{
  "n_layer": 10,
  "d_model": 224,
  "d_mlp": 640,
  "vocab_size": 1289,
  "rope_base": 14700.0,
  "bias": "none",
  "extras": ["local attention windows", "value embeddings", "an embedding shortcut", "learned residual scales", "skips across layers", "weighted sums over earlier layers", "capped logits"],
  "final_lr_fraction": 0.0,
  "batch_tokens": [8192, 16384],
  "seq_len": 384,
  "train_tokens": 130100000,
  "dataset": "wikipedia_en"
}
Each number is 128 + 32 x the weight over its row's rms, rounded and kept within 0 to 255. Layers, rows and columns count from 0. The size above them is the row's rms in percent of the matrix's.

# layer 2 attention key, 128x224, rms 0.115, rows 0-61, columns 0-111
size [ 91  98  76  87 106  96  64  98 136 100  91 112  97 105 111 120  79  78  81 102  94  67 115  77  79 127  89  99 106  83  97 104 101 129 113 102 109 109  99 126  99  98 101  97 103  88  97 106  97 117 104  96 117  99 105 106 117 114 110 106 141 108]
[[167 124  92 167 191 122 145 137 151 137 102 140 157 176 154 127 135 121 138  99 169  84  88  92 181 197 111 180 147 158 106 173 145 120 146 195 171 129  95 124  70 105 148  50 148 156 113 148 174 120 150 133 143  73 137 139 134 145 125 161 137 172 146 111  95  98  98  66  32 141 117 121 111 176  96 157 148 133 135  58  99 137  98 165 138 119 133 103 100  89 107 123 126 116 149 146 124 108 166 135 139  79 120 173 167  84  98 170 130  24  85 164]
 [172  92 115 162 152 144 142 151 156 149 153 154 161 134 120 155 132 123 119  97 144 114 105  90 205 172 122 106 125 158  53 148 144 114 122 115 173 126  85 119 127 126  98  58 148 119 108 144 166 101 156 109  88  74 175 133 111 151 124 162 109 151 127 115  42  65 115 115  90 130 135 117 162 137  87 172 141 130 135 101 103 143  50  97 131 104 126 135  73  69  88  68 108 110 126 136 104  94 205  93 132 116 136 142 185  94 142 173 129  57  87 167]
 [196 117  90 159 149 145 124 132 128 173 169 149 126 147 100 142 107 113 136  81 125 115  96 167 128 177 101 138 115 134 141 155 146 137 122 169 124 127 147 116 139  70 120  95 191 113  97  81 143  92 167 119 116 119 184 135 135 142 131 202  96 141 121 130  25  76 135 123  82 158 136 193 161 135 117 200 162 144 100 156 153 153 105 167 134 100 114 130  54  80 129  89 168 142 129 128 146 147 160 113 132 130  96 196 161 161 120 153 148 113  44 169]
 [161 176  70 150 172 187 102 112 126 120 204 174 144 127 101 154 147 106 141 117 125 168 134 111 113 177  90 184  86 154  97 131 165 133 127 165 141 106 111 128 188 113 127  73 105  53 122  61 111  64 155 105 146 134 160 179 100  96 148 168 132 157 120 118  10  68 162 130  95 111 146 156 152 163 132 164 115 157 133 159 133 125 124 150 121  82 124 112  71  57  76  74 169 168 120 120 112 122 136 120 119 158 125 155  99 154 182 165 150 116 123 178]
 [ 83 175 139 163 103 134 108  84 119  94 115  96 130 133  79 110 113 140 133 195 102 132 115 124  77 117 153 104 130 148 181  91  87 104  99 147 117  78 155  98 120 159 135 187 135  97 101 135 130 200  60 151 133 156  84 106 117 113 148  79 101  49 113 139 189 205 131 115 172 119 127  89 130 133 167 118 151  73 187 101 135  76 148  56  98 154 124 162 151 128 122 170  95 111 138 109 109 103  61 129 108 157 105  77 108 163  82  80 115 139 163  44]
 [ 98 119 172 127 140 133 157 120  84  83  72 124  76 180 163 113 106 147 125 145  80 139 122 164 114  49 137  99 164 115 137  85 135 148 140 127  98 122 113 123 126 135 126 139  97 179 184 136 105 180  74 127 163  81  76 140 109 131  94 110  92 146 117 128 217 208 130 149 142 113 156  75  74 134 159  72 128 101 154  93 127  61 158 129 196 196 123 105 163 200 143 164  92 113 163 133 167 145 111 179 109 142 153  89 120 106 118  97 110 138 142  56]
 [112 140  75 163 135 134 106 178 117 148 134 126 172  81  80 180 134 133 127 108 154  50  98 153 133 136 146 156 123 128 142  85  96 123  87 133 160 126 154 163 119 134 122 158 151  71 133 205 163 132 229 138 154 183 181  91 154 149 121  64 163  58 149 123  96 118 100 113 109 186  56 167 127 139 161 178 119 135  90  84 106 163  94 113 112 129 118 158 146 111 148 120 132 143  77 195 115 141 156 101 166  93  79 166 175 148 132 132  86 172 112 117]
 [133 120  86 137 122 118 117 133 134 150 154 163  63 143  96  52  95 145 114 136 106 123 129 131 124 110 120  98 127  84 165 133 154 105 134 166 150 119 174 139 116  90 155 133 118 185 155 126 111 122 171 143 197 128  58 126 139 148 174 163 120 164 137 160 164 163 117 130 123 119 134 115  98 123 156 128 191 119 159 109 123 107 162 124 153 150  96 160 101 160 122 122  73 145 165 148 178 172 101 121 104 109 149 118 109 102 166 126  94  98 123  43]
 [127 153  94 134 118 155  95 140 127  90 160 120  91 142 127 128 142 149 125 194 144 117 115 146  96  80 163 147 136 189 115 101 129 163 108 163 104 109 176 169 104 100 119 131 135 119 136 111  85 134  79 131 157 139 113  58 139 114 118  55 143 109 120 133 194 190 157 153 113 102  90 148  91 106 164 100 104  90 182 107 121  49 176 117 155 114 112 124 171 177 166 148 155 129 141 132 129 152  97 144  80 171 100 119 145 141 102  64 135 184 160  74]
 [180  72 123 158  71 163 174 163 133 132 110 146  21 146 120 115 114 104 119 102 178 169 122 124 153  93 177 108  98 108  95 102  72 130 156  42  56 166  93 129 160 129 133 113 146  90 136 164 124  90 141 160 118 147 126 112  88 185 105 170 118 215 126 170 101 123 134 125 171  88 137 115 140 146  79 107 192  92 181 156 143 129 141 179 127 124  84 166 129 140 129 180  47 123 151 116 151 160 116  98 146 126 153 104 133 154 200 135 139 117  54 124]
 [143 112  89 135 150 120  82 124 137  95 148 168  69 159 169 147 124 118 122 136 127 203 126 147  82 123 114  97 106 133  60 129 163 124 106 101  97 145 139 148 172 149 124 123  66  85 151  57 168 106  79  75 112 120 142 127 107 170 144 170 155 199 125  99 117 113 227 138 143  70 211  72  66  89  91 142 111 117 163 118 121 101 132 153 111 101 112 145  95 140 125 127 149 183 117 111 157 149  64 142 126 137  83 128 118 139 150 112 155 138  99 178]
 [ 77 113 108 106 128 149 157 168 137 148 188 107  86 139 172  96 140 140 111 147 131 127 152 127 106 184  94 149 124 143 184 112 154 112 118 134 147 102 115 165 183 128 155 110  76 193 149 147 143 143 124 191 157 181 136 130  92  72 116  92 109 107 172 143  97 128 109 164 113 123  96  67 146 166 184 111 106  98 154 162  58 123 154 104 133 101  88 104 154 136 192  90 141  92 153 222 181 171 148  63 133 132  99  60  60 144 120 177 117 137 173 141]
 [101 118 148 209 135 138 119 183 122  94 132 102 147 124 154 168 110 153 114 116 142  75  88 104 100 178 167 125 136 114 113 129 106 101 112 116 199 116 119  96 106 105 134 116 170 157 140 114 131 146 121  36 102  95 185  75 148 209 136 148 129  99 118 140  77 188 155 121 123  99  89 132 105  76  73 119 139 135  79 132 138 225 169 102 108 132  94 175 124 122 127 115 171 125 166 121 133 130  95 142  84 124 121 214  91 103 114 223 143 158 108 142]
 [153 135 133  97 136 129 144  76 138 108 193 126 140 111 136 158 216 147  58 106 172 125 129  75 151 143 161 176 119 119 125 183 111 103 131 156 151 134 170 113 107 143  99 122 155 202  84 134 121 132 120 187  94 102  71 108 153 182 111  94 136 156  88 107 136 132 128 102  95 157 104 116  84 127 101 141  61 133 157 124  93 106 153 105 148 148 160  80 156 119 107 107 172 145 167 112 129 118  87 136 117 124 149 123 128 148 126 100 151  96 151 131]
 [188 192  97 167 133 155 133 116 122 152  93 100  94 102  31  90 130 133 191 131 155  85 108 129 143 125 156 104 121 129 106 164 146 130 128 150  75 125 120  78 154 109 138 120 152  70  75 128 108 127 187 129  98 181 166 185 101  50 123 178 145 108 118 186  72 145 143 112 122 123 165  93 245 169 126 114 173 119  93 149 135 127 156 122  92 114  97 147 108 145 125  97 140 117 136 122  91  95 107 101 169 144 116 149 131 123 115 162 118 130 125 107]
 [157 182 139 146 113  94 146  98  97 188  67 113 144 138  59  63  92 127 124 131 131  72 133 137 109 121 119  68  72 123 114 175 107 127 138 136  92 133 124  70 141 155 128 157 176  90  75 188 108 113 186 182 112 154  94 123 106 147 112 187 134 160 145 112 190 125 130 141 152 131 129 138 159 138  92 115 168 120 103 144 175  69 124 138 144 134 136 116 165 169  62  86 116 115 110  96 112  78 151 120 162 128 156 103 126 141 133 160  76 139 103 109]
 [119 134 125 133 123 122 154  95 157 220  93  95  90 167 120 120 140 129 107 141  96 152 131 149 126 141  96 134  79  89 130  78 135  69 113  81 127 142 126 123 107 171  74 150 153  69 160 158  92 133 131 149  56 147 110 139 115 134 103  92  98 196  97 138 201  91 202 120 148 120 130 148  93 168 125  83 113 173 134 163 148 141 106 169 106 164 182 137 107 120 119 123  94 122  73 116 103 110 120 125 140 115 198  96  89 143 203 136 146 105 110 111]
 [ 83 105 123  98 141 203 130  86 173 129 122 105 102 126  80 101  87 135 138 111 108 168 141 156 107  75  93 142  79  73 137  82 138 114  93  92  78 161 173 117 111 162 104 213 154  50 167 100 104 120 104 140 143 164 138  78 109  70 146 111  73 157 162 149 161 143 109 166 169 117 163 130 180 124 136  56 112 146 127 132 144 131 129 120 126 140 180  93 161 162 148  99 130 131 140 145 104 131 106 136 123 108 124 112  87 120 180  98  93 146 151 100]
 [ 57 160  97 129 129 171  96  55 117 119 166 135 111 126  54  99 155 128 163 182 121 205 141 118 108  62 112 120  73 126 152  89 140 128 126 113  68 117 137 150 159 127 122 139 139  57 150  78  84 139  68 128 146 150  99 142  92  95 138  79 108 115  99 147 144 132 170 155 169 103 177 133 163 147 114 127 103 153 171 171 160 110 172 138 122  99 165 164 142 126 140  81 175 130 101 144  91 147 124 149 111 142 126 121  70 172 175  85 149 214 138 124]
 [ 78 145 130 117  87 143 111  89 135 118 110 119  75 131 123 106 121 144 142 167 105 155 133 134  76  85 130 122  79 161 138  87 126 115  88 120 114 131 126 136 106 172 110 164 112 122 161 138 126 163  87 140 147 166  52 110 102 100 117  72 172 106 113 139 228 148 130 163 156  95 115 127 120 141 159  76 123  82 175 138 105  90 160 149  97 142 162 157 174 160 183 186 133 129 110 134  85 122 116 129  91 151 148  70  77 128 140 112 128 171 140  64]
 [ 72 171 172 155  74  74 118 121 220  92 155 108 175  93  74 174 135 117 120 150 168 143 133  85 143 111 118 112 177 105 135  84 109 120 132 124 117 161 183 159 134 137 133 134 167 125  68  85 163  56 132 110  74 126 149  41 134 132 174 123 129  87 113 122  80 119 140  94 144 162 108 134 160  98 118 148 179 118  71 130 104 152 133 109  98  89 103 153 106  92 126 158 165 133 146 154 112 129 194 135 164 138  64 156 148 126 103 129 189 125 113 151]
 [143 141  92 174 155  92 162 169  70 159 151 148 142 142 137 118  99 141 124 149 113  58  67 163 103 143 103 109 177 122 194 118  71 148 145 164 148  90 133 109 167 102 140 106 139 105  89 154 120 176 143 160 172 114 150 141 144 148 130 108  80 133 129 114 134 180 134 107 108 127 132 119  96 126 140 148 169 161 156  68 136  92 127  84 149 168 121 129 119 162 130  98  91 119 125 148 145 132  74 151 147 150 126 130 156 145 103 129  90 128 125  94]
 [150 120 133 115 145 120 153 105 178 131 126 156 188 104 121  97 131 112 127  87 130 160 192 111 193 159 136 136 105 140  84 157 116 103 144  90 154 137 125 131 147 130 135 116 118  90  96 127 122  49 157 105 109 149 144 166 109 123 179 197 167 122 128 146  98  77 100 131 149 146 139 154 195 124  90 174 129 149  75 168 150 184 130 131  75  83 156 114  99  81  85  92 131 104 132 102 102 128 187 102 138 107 116 164 129 113 129 172 168  97  99 191]
 [120  95 117 109 122 147 104 194 135  91 105  56 108  81 180 108 114 158 158 183 129 130  78 126 101 158 112 115 116  90 176  82 135 178  96 107 165 120 157 173 123 162 102 111  89 122 176 127 168 170  95 121 130 149 129 120 130 133 118  23  99  90 102 165 121 125 174 121 116  86  79 135 108 136 175  94  89 128 149  80  53  98 167 126 138 162 102 138 128 133 142  82 114  74 128 179 103  98 103 136 129 138  99  90 150 106  91 150 136 137 133 122]
 [157 100 122 119 130 107 154 175  99 137  74  65 157 103 190 155 123 147 167 122  93  84  41 135 157 106 121 143 133 146 123 144 114 159 137  62 175 120 118 139 135 170 119 127 124 111 112 150 147 176 126  87 104 146 166 133 118 116  61  51 107  64 114 130  96  95 139  92 112 140  71 173  94 152 121  95  94  85  98  79 109 130 134 157 148 170 145 114 139 117 113 147 172 123 149 127  71 114  63 132 165 104 127 130 153 124 100 137 108 138 115 150]
 [165  91 106 168 122 150  68 128  84  60 169 148  64 137 152 177 170 146 104 125 133 149 138  97  95 134 132 171 116 124  88 154 142 142  53 116 143 116 144 130  77 132  76  85 135 112 157 141 127 132 100 114 134  74  85 151 148 186 112  85 141 120  70 107 113 136 189  71  78 111 159 136 107 155  86 125  63 110 173 131 134  89 151 131 123 181 136 126  90 134 117 109 138  99 113  89 113  89  87 168 112 159 139 109 124 127 146 108 167 121 119 170]
 [107 224  97 168 180 114 144 106 127 118 103 131 117 141 113 107 143  98 120 130 150 123 157 161 130 114  96  99 117 152 125  82 128  79 134 118 124 105 149 103 162 139 166 100 142  96 122 107 130 102 159 114 124 126 112  78  89 205 141 211 122  86 113 135 130 196 171 157 141 144 141  55 140 104  91 142 101 142  84 109 175 159 126 140 143  78 113 158 117 150 128 118 113 186 100 157 120 144 160 164 154  61 106 188  75 154 172 181 120 153 150 138]
 [124 109 116 144  60 102 110 152  92 139 140 109  86 128 156 116 142 111 117 147 101 127 129 108 157 137 181 118  95 134 125 148 188 142 112  81 164  97 131 168 115 127 106  86 118 119  59 204 128 126 157 155 120 162 100 132  98 136  73  95 134  92  89 114 161 133 156 114  79 126 119 145 129 120 113  90 120 115 136  98 137 103 112  84 142 165 148 105 154 110 121  90 136  62  96 156  88 154 100 141 127 153 165 125 114 150  86 166 180 140 175  91]
 [133 152 174 112  81 155 140  87  88 198  92 145 144 123  78  73  75 112 129  89 182 105 159 117 142  98 199 134 131 157 160 113 106 104 136  93  97 115 102 110 122  93 116 197 159  93  59 208 170 109 155 114 119 109 150 153 106 165 100 148 123  91 167 157 157 135  54 116 134 178 142 102 136 129 104 168 186 137 146 112 159 116 125  97 153 139 180 152 195 157 127 155 130 127 112  95 166 170 118 104 134  90 125 114 117 120  83 138  99 147  91 109]
 [163 182 122 135 155 101 151 179 111 148  86  87 136 139 123  71 119 147 163 177 120 151  64 123  80 161 108  64 135 144 120 116 141 126 134 172  86  98  81  73 165 173  80 149 134  81 121 103 158 164 114 101  98 170  94 133  78  89 136 144 112  78 145 157  91 121 140 113 104 124 141  87 176 140 197 128 121 110 111 106  99 112 137 158 155  89 108 114 107 184 133 104 105  56 115 158 154 109 140 123 154 135 161 110 143 142 110 182 117 138 142 194]
 [178 167 105 179 128 101 122 192  94 177  73 114 179 121  84 182 130  74 161 104 131  93  70 110 129 143 188 137 170 112  78 174 153 131 164 127  95 153 104 131 128  90 109 147 175  82  67 186  88 162 154 114 127 135 190 100 121  67 113 120 133  99 125 141  80 148 122 103 120 173  81 138 164 149 131 112 126  82  90 113  88 155 193 129 106 147 118 164 132 162 112 204 138 127 136 130  66 141 130 118 154 176 110 157 162 165 111 101 103 173 125 115]
 [178 205 165  83 148 186 164  42  83 132  99 176 121 122  85  74 123 152 157 105 205  92 127 140 150 108  88 109 122 121 106 187 112 128 128 113  86 158 128  54 157 149 126 135 169  85 108 173 125 146 205 113 129  75 135 150 159 127 128 132 116 179 133 141 132 151 136  94 144 160 164 142 110 162 127 104 171 188  98  80 177  92 125 173 156 149 172 127 164 171 105 127 158 171 143  98 138 109 115 103 120  61 146 123 119 152 121 190 131 149 102 149]
 [139 174  89 174 116  93  78 100 149 157 123 167 137 113 101 130 158 127 141  96 132 130 195 166 185 112 126 136 105 136 123 162 176  92 174 167 144 161 182 138 123 118 191 122 130  86 123  74 101 104 131  81 141 128  95 105 126 190 189 187 191 117 158  81 164 141 138 147 182 148 132 160 122  92  76 143 171 115 102 137 187 175 140 127  76 126 111 142 131 138  87 116 101 176 126  88 104 114 155 144 109 129 104 182 124 142 149  77 122 150 131 109]
 [ 53  95 150  61 135 105 117 127 183  81 126 100 154 125 217 106 145 104 119 162  88 194 152 120 126 131  98  75 145 102 177  92 130 158 165 128 147 119 164 167 139 149 159 122  80 160 186  40 125 131  84  98 147 104 100 117 139 160 154 115 117 157 130 126 157  46 145 104 138  94 160 140 106 114 136 130 125 129 139 110 109 156  76 108 126  96 106 108 135  57 156 131  83 124 174 145 159 149 155 151  98 123 150 109 152 113 165 105 147  98 141 168]
 [160 130  86  79 156 207 120  92 153 113 194 151 142  94 104 143 186 106 155 145  97 141  89 139 132 136 132 168 146 155 146 123 109 170 100 152 132 148 148 157 140  64 110 113 111 156 159 124 120 185 124 149 126 129 189  99 103  93 150  83 120 100  69 160  70 168 103 152  91 180 126 147 170 103 144 149 115  96 111 131  86 125 143 134 124  99 120 151 148  86 188 199 116 132 130 163 118 173 138 178 105  80 124 152 116  96 109  84 173 140 115  93]
 [158  59 124  74 122 138 129 121 112 159 106 153 144 124 153 153 137  40 112 185 107 186 157 161 167  90 159 134 140 134 120 154 111 156 119 153 175 161 131 155  96  90  99  91 147  95 178 144 157 200 110 105 108  63 136 147 147  86 113 100 110 190  94  78 145 133  83 123 143 130 124 170 136 146 169 131 146 120 110  55 121  65  63 121 184 121 116  94 144  98 162 190  84 121 152 164 131 167 157 115 111 139 123 109 216  93 161 104 187  88 138  79]
 [194  96 153 186 100 119 134 165 112 207  82 124 145 111 111 149  98 113 152 141 131  73 135 157 126 142 127 113  99 135  74 154 133 114 158 105 133 169 152  96 105 130  88 126 116  35  84 157 142  84 110 110 114 145  83 124 134  76 114 149 136 158 112 136 182 145 160 172 157 149 115 181 123 111  99 112 146 127  88  93 179  90  89 112  79 114  78 165 188 143 133  73 146 139 102 152 114 122 160 105 134 167 106 139 143 122  93 165 120 130 114 122]
 [178 123 121 180 101  91 112 138 159  99 207 100 138 102 181 188 127 199 125 110 140 119 105 145  99 196  93 111  87  87  88 144 132 173 121 164 144 138 144  75 124 164  51 144  89 104 131 101 145 164 111 136  93 140 107 151 177 127 125  68 148 175 109  95 101 112 198 137 122  93 137 133  93 105 112 102  86 153 114 179  79  86 151 166  87 148 115 101  92 144 129  78 180 111 125 130 113  47  98 133 101 136 112  85 106 125 101 124 160 118 130 110]
 [145 161 102  78 130 120 127 188 108 106 157 126 122 119 132  97 189 153 119 199  93 158 123 193 154 126  93 179 115 170 134 143 125 152 113 177 132 151 117 138 125 120 106 125 100 118 178 113 156 142  60 143 108 134 118 161 111 144 110 116 107 141 154  88 141 109  86 127 156 123 102 112 136  74 147 101 122 118 159  88 115  91  93 162 134 128 103  89 159  98 171  82 103  49 112 162 119 182 156 150 135 169 130  74 134 125  82  69  99  92 125 127]
 [115 114 182 160  88  67 115 117 124 167  66 112 136 100  92  94  94 113 131  82 124 142 171 147 140 134 140  71  82 112 145  90 151  47 165 105 128 104 138 116 149 132 149 149 142  52  68 117 154  46 113  70 167 125  94  95 119 133 146 182 167 145 137 150 161 175 124 132 119 126 188 110 115 128 102 139 165 144 137 193 143 136 127  69 108 101 129 148 110 153 151 100 132 124 141 109 158 116 105 112 115 135 107 151 185 102 124 170 161 120 151 143]
 [102 144 118 112 168 109 103 137 126  74 148  82 142  84 169 119 172 105 137 133  79 140  91  47  95 157 108 144 151 151 112 104 171 132  97 141 145 105 163 128 130 163 116 185  69 147 126  46 127 157 116  71  85 141 182 163 143 146 151  93 159  91 144  90 145 119 219  55 126 117 128  79  98  74 150 130  83 125 110 117 130 129 139 144 135 119 178 120  93 139 113 119 206 101 137 148 123 111  95 144 119 161 139 160 136 143 110 121  90 128 137 128]
 [ 90 121 156 135  96 164 129 105 134 143 154 117 120 106 100 132 137 102 108 176 147 157 117 133  70 163 137  99 156 122 154 101 125 153 123 173  87 104 125  66 170 100 131 107 177 129  89 108 146 175 139 164 119 127 161 124 168  83 138 150  89 128 118 183 101 179 136  98 109 108 155 109 246 204 189 176 110 133 148 163  92 114 121 105 131  74  91 138 113 123 174 130 139 134 141 210 180 116 168 108 138 121 122 138  84 102  93 179 164 127 151  93]
 [133 223 122 148  97 149 124 138 118 160  72 140 120 147  86 121 150  85 137 108 136 131 142 175 214  77 110 112 111 132 119 172 137  94 134 171 140 208 117 116 111 104 159  63 139  85 109  94  92  72 139  72 119 129  66 185 112 108 121 179 152 136 110 105 132  89 139 129 156 137 140 128 153 174 110 109 126 135 118  99 157 155 138 110 170  81 117  72 165 121 103 119  87 170 155 101  81 140 117 131 184 133 170 163 155 123 102 123  96  95 124 121]
 [178  42 104 132 124 145  87 103 140 167 170 165 132 112 177 141  97 147 176 110 134 126 123 151 124 165 126  66 117 109 154 129 158 148 115 134 136 100 127 121 162 125 111 146 168 116 121 165 141 194 177 106 112 122 160 135 107  13 153 100 103 110  93 224 102 148 116 135  75 157 156 171 206 187 149 107 155  85 141 123  76  87 174 118 125 176  93 128 131 135 138 142 143 134 132 154 117  92  94  99 124 171 142 111 131 132 139 189 186 157 127 123]
 [138 210 118 185 121 117 144 196 204 111 165  84 139 180 122 179  98 181 129 145 116 143  78 141  62 146  60 115 177 104 124  78 158 169 142 167  74 108  67 129 171 136 108 101 113 155 151  94 116 129  88 168 162 138 137 110 133 125  96  99 108 116 203 153  83 118 138 172 125  78  65  85 107 123 140 107  97 108 135 122  92 169 151 167 109  89  90 134 110 132 187 124 121 120  97 126 145 134 163 124 105 127  85 132  60 147 110 149 111 160 117 140]
 [169 152 137 158 178 161 126  76 137 140 134 133 119  87  69 155 142  94 101  90 153  58 170 158 136 120 138 199 114 106 129 140 118  67 106 118 126 176 138 139  92  64 147 169 124  96 130 130 138 118  95 136  87  86 144 106 108 169 139 126 165 120 114 124  77 209  94 166 149 152 131 130 115  89 119 152 166 116  86 123 169 149 150 188  87 159 123 157 114 128 146 127 160 164  94  65 103 144 126 128 124 111 124 182 161  95 183  83 103 135  99  58]
 [ 92 144 116 140 119  97 122 184 142 133 199 114 143 134 162 118 126 172 177  85 124 152  91 167 186  94 131 181 102 136  83 125 103 156 126 150 172 159 122 141  64 117 132  95 129 121 185  81 129 123 117 125 153 141 161 188 132 154 135 145 129  69 131 116 182 113 112 157 174 149 164 158 102 129  71 107 137 167  89 174 140 195 139 121 121 100 124  92 131 104  93 142 142 168 123  92  73 103 141  78 146 103 129  95 119 132 116  26 115 108 164  81]
 [ 91 163 157 116 144  95  94 127 105 186  67 125 113  81 114  87 193  94 137 133 132 138 125 147 168 145 150 104 117 170 189 114 120  80 139 122 146 165  85 131 160 133 128 112 133  74 155 178 133 147 171 120  98 151 127  87 119 147 146 165 170 165 142  76  98 145 124 156 158 128 172  73 134 145 137  80 204 172 104 161 149 126 127 133 162 107 128 152 128 134 131  61 104 156 149 179 144 130 163  92 160  42 174 136 157  96 139 126 134 120  86 105]
 [109  85 123 175 101 105 120 175  77 162 130 121 148 157 114 154 111 188 166  79 144  57 103 178 167 107 134 180  99 128 117 215 103 126 142  90 179 171 101 124  69  62 110 135 157 112 118 221 119 107 171 141 136 163  93 132 155 131  96 133 149 107 137 128 162 170  77 176 160 151  78 159 138 144 117  96 123 122 108 150 160 142 143 112  74 210 152 130 150 165 114  99 125 106  83 128  87 149 113 111 147 124 106 100  85 133  94 152  82 104 136 108]
 [ 62 134 113  76 119 125 147 133 190 135 183 105 116 142 146 135  93 144 105 161  57 157 150 114  90 153  88 156 121 109 170  26 127 140  70 158 112  97 119 145 163 132 120  90  78 172 199  74 132 175  72 175 101 168 107 134 107  91 146  95 157 108 103  86  72  99  94 160 116  88 142  93 135 156 186 121 119  89 144 167  79 134 101 104 136  65 143 117 112  97 213 106 132 128 103 123 177 130 168 144 143 122 130 131 118  94 105  68  96 116 128  98]
 [110 169 151 122 145 114 111 128 178 105 161 128 143  98 167 111 139  83 142 172  97 164 133 126  90 141 145  97 113 142 149  72 144 192 122 137 102 128 146 148 203 177 123 141  80 129 150  68 131 185  55  87 138 166 172 147 122 145 135  98 143  89 112 127 120  44 172  66 122  73 138  87 133 168 155 124 132 100 105 102 116 129  80 144  85  81 103 147 135 121 106 133 160 120 162 117 159  90 139 134 111 163 124 143 123 148 150 129 166 123 128 147]
 [121 130 140 109 178 181 152  92 163  94 146  90 133 151 170 138 163 125 121 104 113  89 142 129 205 146 103 133 103 128 193 108 154  82 155 106 169 104 168 155 144 138 168 119 103 208 160 119 126  95 157 155 115  79 123  90 124  97 141 139  70 104  84 177 101 134 106 193 108 110  88  99 116 130  79  96  94 140 164 131 122 113 142 129 152 133  69  86 176 119 158 120 150 142 172 213 107 177 144 142 139  97 128 116 111 113 138 184 135 159 161 119]
 [118  22 150 135 138 127 138 153 114 100 112 119  94 170 156 146 137 140 146 164 101 164 143 133 108 121 155 172 128 143 129  95 106 172 108  70 126 126  97 131  62 119 118 101 126 128 164 155 145 185  92 126 104  98 186 116 114 112  72 123  88 112 118 134  82 131 129  80 131  75 105 142 115 138 123  92  91 121 142 116 105 147 110 187 126 175 106 144 124 108 164 146 136 145  92 132 149 124 160 147 103 152 148  90 125 100 165 120 215 115 120 193]
 [147 120 161 130  96  94 157 111  65 144 100 117 150 160  96 104 103 113  99 133 138 180 144 123 163 101 184 118 162 204 118 104 104 131 177 167 135 122  53 109  70  95  90  91 177  90  81 173 139 135 107 131 134  74 126 148 131 135  93 151 121 133 126 163 138 139  80  89 109 189 141 138 152 104 116 159 147 176 162 113 129 112 102 116 155 152 162 145 160 111 126 182  81  74  97 103 139 170 174 121 174 126 183 111 129 113 128 104 193 163 167  93]
 [ 92  92  88 130 106 107 157  87 113 136 100 166 114 117 171  76 126 132 132 135 121 174 182 134 165 143 133  64 123 119 148 131 146 131 161  63 161  77  87 136 185 178 200  84 123  99 129 135  98 126 120  91 165 127 107 117 124 155 153 166 125 107 142 113 163  99 158 112 139 116 138 139 120 136  90 165 184 151 118 126 161 125 149 153  76 159 148  90 100 124  97 119 119 147 195 134 116 125 155 153 171 164 129 127 151 156 189 157 124 144 171 187]
 [124 114 120 102  99  71 139  78 175 151 140  81 193 110 143  92  84 172 112  86  61  73 138 150 159 125 116  73  97 105 226 138  93  78 153 143 173 109 142 105 105 122 130 178  75 176 134  74 103 125 118 189  85 126  56 105 121 147 187 115 197  92 121 177 181 145 100 167  96 182 106 155 171 134 116 166 164  82 109 119 140 123 123  95 113 138 145  97 177 148 126 107 157 106 152 118 136 155 153 126 142 100 163 114 126  83 171 127 131 109 155 117]
 [167  93 172 134 101 129 158 160  68 159  69 162 125 159  64 103 118  88 103 101 149 202 136 151 140 107 128 130 116 133 121 140 100 117 147 121 120 180  81 120  81 114 126 104 165  54 125 174 155 101 140  75 132 124 138 175 134 126  93 193 106 227 122 149 144 151  52 150 179 167 152 111 168 117  93 101 173 132 138 123 157 124 102  81 167  95 140 156 126 138 114 148  63 121  82  77 144 165 106 132  95 135 158 119 168 114  83 131 137  96  67 143]
 [123 102  99  84 163 184  76 141 148 120 192 130 129 118 192 139 146 151 142 159  92 116  87 101  92 123 147 156 164 138 129 126 109 190  50 143  98 158 129 129 106  97 107  91 148 145 168  94 146 199  83 154 130 137 162 135 142 109 163  64 119 120  84 123 107 160  70 132  88 142 112 101 178 167 140 116 103  97 125 137  90 116 105 162 121 138 109 112 136 120 170 166 148  83 119 195 122 126 128 162 125 133 133 101  92 135  88  85 157 123 117 145]
 [105 169 146 102 102 186 106 126 128 152 140 155 144 158  83 153 136  70 155 128 105 108 144 155 109 102 134 200 144 158 147 152 123 190  86 162 157 146 159 135 131  49 117  93 146 157 144 183 156 178 169 170 120 134 189 128 132  70 102 126 107 119  81 112 138 165  80 147  88 127  83 132 174 142 150 129 118  96 100 118 104 101  87  71 158 134 138 185 135 109 145 143 117 140 103 153  87 160 118 135 116 123 117 138  88 104 105 105 102  84  99  56]
 [ 90 139 101 121 142 171 100 186 143  73 181 109 173 168 153 160 125 149 144 108 153 122 107  90 113 131  99 188 130 172 128 101 172  95  94 159 157  85 145 196 110 102 158  93  76 178 182 101 134 125 147 121 165  99 167 131 128 140 162 117 110  29 109 163  64 142 156 114 123 171 107 123 124 141 135 175  83  88 138 150  98 174 102 135 142 100  75 144 118 111 140 147 137 130 127 174 145 136 126 122 116 137 104 130  65 123  92  79  94 127 156 153]
 [148  75 109  99 143 201 112 103 164  90 160 145 117 168 131 179 128 127  93 116 151 108 143  76  95 138 173 193 114 121 108 107 124 123  93  99 125 101 167 200  89 118 126 111 130 191 112 164 157 133 151 183 135 105 136 120 115 122 115  43  92 124  74 130  71 148 103 138  95 129  88 117 114 135 154 155  91  90 145 143  79 115  92 136 133 142 113 134 140 123 161 181 120 127 115 161 166 132 114 135  73 121  92 127  99 137 139 108 143 132 140 105]
 [127 118 132  67 122 144  96 112 212 123 177 131 131 115 129 165  90 164 175 157 147 160  88 160 136 103 103 121 137 183 154 146 112 200 132 150 127  92 122 138 147 120 151 154  94 143 125 105 106 208 129 144 154 152 150 119 151  36 167  64 153 140 156 142 103 141  90 125 138 147 108 182 132 114 173 142 169 121 132  94  78 119  83 131 149 113  69 116 194 112 157 182 129 133 117 121 125 138 153  99  86 143  80 113 100 117  77 105 139 126 127  99]]